config = dict(
    norm='rmsnorm',
    norm_eps=1e-05,
    positions='rope',
    parallel_block=False,
    init_std_qkv=0.024,
    optimizer='muon_variant',
    warmup_steps=200,
)
Each number is 128 + 24 x the weight over its row's rms, rounded and kept within 0 to 255. Layers, rows and columns count from 0. Numbers have three digits each. The size before them is the row's rms in percent of the matrix's.

# up: layer 2 MLP up, 3072x768, rms 0.0337, rows 2996-3027, columns 96-191
# down: layer 2 MLP down (transposed), 3072x768, rms 0.0321, rows 2996-3027, columns 96-191
up2996 093:111103122138105132101135081130164111134134152175127124137148129152120125118103135136122106121130141109105116101140140105128117102143112114117144162148090123122140112130157108140104093144145118118094144109149161096139131100108097132155145156120172117114132129118117128102139102105142127125
down2996 099:146100108123159134133167147076125120135089149119148093105147174134118164124126089121084097135145166113097139090129076146155135158099149121093104136152114111097136125145096112137155133137122133110127115140144126187128105118112135136159134139133122142110145118133153143095126129109131141109
up2997 088:191135159111148100159086143124130152155133128134140125092110166108151116129133162084117131125127135111154122147119139098136137121178132104131091109152153118143126089136093160115125142069093136107119156124163112175112101164138155130117118091163142122105147126115159121122175123175156140138
down2997 088:093114062150124134148123121165162137057155162140132123141102119129143163101161141124120116112125116111138138088157123117151115148100171102158108147119137171153138139144120092133164125103110110179127106110078137084147139140159143149111143125157111121129144155164140118161117149120106114099
up2998 100:105124114112158112158172139165134136134088124110108113098132116157129126133138146077133110159098118125170121107128136115181191107164130082155110119097112138131138110115110132117099155095168129182108102136111138168118193153100091127127154086115125095105119097134162114126167160171124169139
down2998 099:139071167107124153138164077127159117145142138120074114117105165136103131101132113181140117172134111151114113130120159113114088111109124092156086103105186085100122115119131131111127166133094152140175138112142138107115079097134131111167078150118126146103118149113134104131123149143140115139
up2999 100:108131149133141128147197110146109155097134098144145133172119122105119112129154107124115138124152127168115067111120130131126130141141112137080113164128154144165129131157125150154133111145132082100122107133092122157126151165096138128167136115127120093108121118129120120126104149129156154138
down2999 093:084102098137131120111122196106109147139083145075091105143121123125165133114188115118107130125107155128145173155111107132134139170097127178142129153125113164080133121136110175082137077133138132131139145115072114128119125166120124100094121148099157133132108148159116140111114129123070126120
up3000 105:096080126043124130169108089127145081110129146138088130077127089089121139105098138088136093146130139145126119115120120114107169113183120110119140166108131159105094145120114140131079142129126122133150133140141125146137093140169123126107146125117073127118116158215168116108075159125094127132
down3000 104:105121154182150139108148149161118093111177080133138101133105148142152078155158123100121150178105114082130164154120137100107141093135131137154121152101084133131138103125110131109155104140114137074099119126134137131140140160091182107135112141110143140152089126125137133115107107073092161148
up3001 096:138130120123116141116136118166101151135153128200091081148105116143158167149107091148129076141096112133123173127138126144140124128134116148100081121166136169111088125156126119129153130104139143123139139151130151112148087047084141147123137111121104157104099114158127142139147086119170132140
down3001 099:140065100138106152107118159125129138100088166105150135146076153143067150136130117103108124131113099157133156115149146116138111113103145142146121143166091115142166165183153128106109100147103168135179100094100122144123170153113107140138095128106081155131102140138121111131120149126100077121
up3002 098:095111219145141163188149126096129133148144093098135092137102125130130134158120134113120137106111125118146131126128121115120115116105114144132113076173155118135063091145076110108115091128151103137122157093147118121102119117075100125141127136164115144116080114103140127112118135105095110117
down3002 105:145126141098158117135151132136153149140130097118079147153106089103128117111140171110127134148122143156116177094144117191147112149132132134119110148081126108143128135177130143144150129135150119098149108148085115099163140127111120092137114111061097100068085099138097099126124124140112144158
up3003 101:157133118116109118143125118122115149135106118130132121108124125095129098146171102119137085115113143093126148090145133148114187072139136130078091153101129113087154166125157067091167124152105170107147158170105135109102096121122109124157121119092176116106144109115090153100167077100133160157
down3003 099:125153113097168145131147115111166115137165136124132104114114135148088120129131114097098140113121126111113112170139151152129147144108154137166141084110103093116101095125143129139100098111145145135102137124149102164083149133137144184145126103155149107187097094155131091124110133104155110149
up3004 095:140132140116110143163154120136129088117099139161075157111205128114116136132164173127162135157157140138100129090143115130130116156141126102139139111135100132132140134170088128104125120110109116108152157151117141142110109138087175145142159170126137110115110128125101110140145158132097113110
down3004 096:127125116152089163107106138076136131121139100144160125134146110089113091098153121114122134151098110157115109107081105129121148091124166134120151093140105153104116158136154081132122091146146074148174128153102110112124123113160112167140139114083131102149148108148118138067123137123122150109
up3005 106:120220156144114117127153149118139136129163101132132107131127122126138103142125125125138146082139118173122180155102131146129119116161129155169119147106150125153113164134123090158128115079132141123148141152127099124159095105153121146110122110128151151125097124153113145160143136104100114093
down3005 108:104110183119173100110095111151105103089143138113123147174122126127118107088089163162132152144077156104122149128150115128135101109145124175104127153110101120142128095139082154121119108058220148099108145139148130142105107149134135131118103125144110118095151129152122155158101127078155117125
up3006 101:127155108127138115085142139136119173155120116070113140120114123141126141121135086135136133155142126117098135133115139082103127096107181135112110175150080090153127112126128107155094096122118107099146128170131131182170151135156130126122155147135167139109107091105137114122082191130172135148
down3006 104:161102152063158160110143094107131115093172169194124102177131123101134159123132147110127152119153111111125121102110172122149103090098180142138130142079095154121152084110153097113132070129143108098089162116164140123141112159143107121140137157154160176118169178143134132100123137134180144179
up3007 100:128149124151103122131136114183169157137137149136109089156109134133084107147078131127151159109166152103150110153106127109161125145119114119154091100117123140145102087137103146101094135129114076138162134117160085142107105174133167131120107116114126129160138132109158171100160121096145102151
down3007 100:150131168114138140116147142118088146140142112154143113146148131125146152176144078119109170111108132128145143151116195105130098097121109148134113126138084102156145140126154073086112079110114157124120141141166156151141183141156120176152123156149122132126111140114132109137078106136129096125
up3008 109:085101142121164135078177155099127084167153091145129132131100107116120099121119149140155142152134163122138101122113151170139113114152114133137129105126147120120106177142136086129119100156152125105124118079171163102103168127144129110122128113143140174100079142121162111180143153171150155119
down3008 110:083145144125135181103180103109172108140188123095111126132121126126173132092123110111120127150114102103100097151152117129115178154141141117076145134143136157120113151133141126131165097172141154137134132145141144172136126137136138148113153094141144123123116136127084143142090148103143136107
up3009 094:111153099143113093139129132112073091131135147142118118138113131099146118110130139153121140122157169116109147120154154099126158121119121079129143128109165132094116098125147134122121167172108122151162116119123185119123160119115126124109141149096133117158147129129144131117143162198136087175
down3009 085:146162158118089162126134148136080130120148116100168148143112136178158093106100122129132144112130148166137142148145095120110150144138112086102098139133202177169149124118145141122110076118138160106117138125103097094149120107167145117170092117097100149137158161122128156127151118147111114103
up3010 105:160109143121161163109141146112110143162129118130131136135106125106131166112166146073107094129129138109158117104110151121075090134149148123139120104098111114089174128110146101135129143132128118087177124104130134150131162169120143091110122090120123099115127125150159157154156128152111134111
down3010 100:087144102100147160131114132144120113146155157133104126146112119137118131146103138130137099146151101123125111102142146116113142126164111125113140118123081120133147152094091116157156101136156134129172120137108132159124121094113155116140109111150095136152175120108139094151111093116153139128
up3011 103:145101135125095107119087149121092147172135126119141186111148137143115120112112098109130130147128137137132122114116086096119151147105117067125185150138130134110113096124137169134136079123156110136115116168115141121133159153113107140109119120175125162121136144113178100130145093117123075101
down3011 099:127146124145152148140136113137156146116131184135154122112134138147154141143151145139145114128132094159093130145160116139124110109135081107118109093140101104095149136126107138126127145191151106143144134095105127147152088119092137138140112103124134176154094110096121137178144162122163131128
up3012 088:151093111104145152157120132185108138169150130120171137119128142088162110141113136159162105114117161163068130110128134147113133143098171122135125117149175180130132136123111161149103117143090137128124097121159130122128114156136127119136119116151144116125130131120129099156127111130136115104
down3012 088:128124104157134111091145108137146114130117111158087143106121114133129157108139119144133121141086106062122106123121126095087130105107158143139174135145109097135110128164127174134108124092138151157109123107113110154160168148150137148164158130152111145127111065134153107122101104154182148171
up3013 099:131123137139119125119150141112108143147123138075111097148127117088106103103124132144149088130137100107144076137092117131126102103158115147130162120117158109138171095139086099142134137137137126172139120127096118108148148106185098112121107104108164124121103152119151109145099087147114151147
down3013 101:091145114179093136099103151134143095121110105132125120142141158145159139103141142146083115106111117132118138101123123123113113110094119131164154142114115131073131094097147126128122153094148076138128166151148157113121097142164104180110095155112134129169108124145152123130155127125105109111
up3014 101:160135133151131135145128116113073158149116132116149142161162130147137131111093122125140119114155127136137080116125103107141114108108116077136117154143159104113125117157108171092140104091126125091115131100081159134114134120088208083131105117137086137094125163113148104132075104143111121113
down3014 103:133107095109169086108145120124116117136099132112166083129145151136139090152137157113143118166149137128124175081117165094132079154127152126130096145120121174136106144120143156153139095120111171132133109146135088102136162147125129148129110145155151109148148144126122105173135119090107168104
up3015 106:142143094119129148118130149158109142148113114156141123125132117116150125063137143135163098126085140139136106107093153126152145176130136104076143127137122133110149130097112161140102110135121106186113142121121142106164141190159124095115122104134169120150167168110158118115168106131140119156
down3015 101:148126143116149143142145086122104130115153145177085145104121132116093100131126093126118125098142102113114107140120130141131102122134130106116112124102115142135129136142120089135098057111114117115138112151178150165141117084142140130135136127128124124138087099153152097066129101100141172150
up3016 111:156116104118118124082145101103133109124132165096141108121135161121128115135133127151184126154128129140132135109145151147088128108126153114049063141160124104134133089142118181160154118082111133132105138168140139094124080137158139123134130136100105138112115128141123135131116107125083132120
down3016 114:161104127090087114093161124128158117121140142120088101103116124097144101115148167154143113168118135128148132128111144141148108112134156168119130104109125108157120137175163145100110091126078136131135140105190083140140140175154137130153141099173128132142103137119106167098115115164117150106
up3017 086:107109116150109139112105112137130145098136139093101098129143120166117107088123151144149140085115095088106147159066114134124111097122084133143124130104136121114081143119153139138093156123130092126129138083138068109125135128134139079141169146119119111139133106114112157132093163070114124168
down3017 086:120155124160123119120112148107114151124097147106126134075137171120147110106166137147153099145114146128157136130123133164141160181119118162096141177168135134136148140130129119122153146117091112155099109165146129129152136073150119116120118132158152156136143087168123140131147127130102135120
up3018 103:129176068139157158127120095158121116097119144143125111159118150136157120111065147098137134103119168107137123152129105097145122121138137123125135119148080114114134140133127125129167140141080098106119123157147123137189130090151118140110129126088094141124127132123124166132109173146137129147
down3018 107:088173140181122150146112117117126133134128167130105165157132149128172183149094111152120128148117144127148123140126095077098113092119143119118134111123142129137096097087146131094156155091114133098132090110093133130125144145129169153113113135150118104125136122143123138168131125139103149117
up3019 112:140118110127131112116173063130097146114116152115128172117110141133167109140125102125141112113089124124124121086117181082108141155153183136099155162107165069095150120146131136129135135100120122129164105123101141168105100132157089177106136101103104118156116127150115141113108122099139145106
down3019 112:080090118166157109118112127141123103059118152098095128127130139164130129109116150173157119158125098121117147150111091124164162126129077138151116119145153117105105135109150146141148158146137107129121144130112117123118133109152150123118141132139139117099137155106119103103194130127110137114
up3020 111:155105121115176124124120140118131108141150147121149141154120124169118173066109128131108114118149172128162094175097112131135111147135094083119131165112118112121118142133166124125147111105136138194172147103105106133084150168127125157127114157138147107131145134124130161102114131109104158143
down3020 106:094112145095137120125120095166128109135111128143109101089165132081144161139120109146138119118115130135147086125113115138168098088063143121159190161110092123057113099154106112150122121152091117141122117147129132115121115100116112127177154125092136129105164120091134091141155156141110121085
up3021 108:126096165117121113122136145150135163140110114145170102104134122139099127116126159122126066103149142164162101094117149145135101137124160113149182112135117092099126136135105115114107138124144112093173131119112125138128146111153101101133111125127141130126107114107111153122127136131162090120
down3021 113:115079122099103127133140133089140102144128120157128150157095153128139127133120099113099135125117157150094171143144104138136157128133122135147102135148164086142140093132149151113127132154168116147165153105121123091152147146098098083145184134138114082139132106127125136151123142157133197168
up3022 090:110137121141159142175140135163139119150100099163070116094187127074092107132113146131141120119117120152166107171144125121147138147100127156138123155128145112097144107102101078112133133156142103119166133120149119162130118101142160110102143093116132151161112135104114119155116108121135110141
down3022 088:100094137108143103113140137093159109121098148122150121132164125148131178120114136124089080110106106132117073145089186132149161118129128117149151059136119182094174133107151138101148166159182127124079146163100091120125166156091094139144135119153104157131131182110142117115148127148119169141
up3023 100:097157089122128100124145163146115140158142152143116148133136096138155117083169134119121154112145101098128086149129162097130127069140169112165107121104138150129125179131151152122121151086112128122165109144176129183112131143082141117097114104105122113084143177150121111140080123099132133115
down3023 096:128076105123100089121155133152100113102138131139109152131131115116152120056139095162144148104152147117163123124112156128119146123152161076151137143137124128136122159140137118115128136113135105113099088102145078113148131152116130117143154130135116114139130145120159137116120153117134114155
up3024 102:147116174134126152129121124136123107088103099135129133128085075150093107094117141136111130103101136130113106121122118139143131177107086108117138154133136107145135210091184138109138126149076139179136120133147094127101133150145093152158133097130113118132089156087139107126135132155115111122
down3024 102:080115137171138131131129127134129158117128100096154116098159137126140134138126133128135087167149129103086161149096144127111159074115204102109124093109120129099127132176162141126166091149086129145118076115085089155126135125160155134135113105098165148184154104123093116101132146137119155160
up3025 098:149102123131123144169111111127135141154103112117102114115090162102102119150138124132132109125113140127110123101147150100165135182091149117111111142124160140141100118176130064088139109067116127088136139143141117128124131088132136117117137122120111151093129186122163126115150116134112147153
down3025 102:132093128183135098112135116168174118087166126120115114089110108092160179129111095108126150149160100127172095137122138110124148114155120148128145137135117112156109103120141118137131152138114111134104096157165125123147168123124121140145102126113116159135151085112168133134112151148082138183
up3026 097:102141108119129146127117101142152184145141143078104095126106134151110139136064134096112144107122122095129110074138148137144126124130137127086172096142190136102088150138142098172142119147129094166138097094118099183134118093145152138080104130120158148119148156138086159111100141187120131127
down3026 097:130095138134187104128111140141123064166142116156200139149165093106149114147156108097124128108108112154142138153121159153138132113114153123108130107083136116135150149124117111152138128143146136164105112139138116143088120104125141139096108149168060097125142090089152133089122156111148129120
up3027 113:141129115139095127133202109124136134137078091106063128105150119122149186153138144122162110099124154112109156142125153142170130120139186150118118121116107098139096073119152169130094133165103119121125121098171156121166153127107151126124127107140124147135139149124157115123096116113113146154
down3027 092:114118156165121130132126083121141134127145129111132107092140135125126170134109147138106160153106132144098177137163138116131171140093116120104082141145114147143104126134121065130119041140121106124108142121151149109152168144132132134108085157153093136143104133062107086126094145096132132106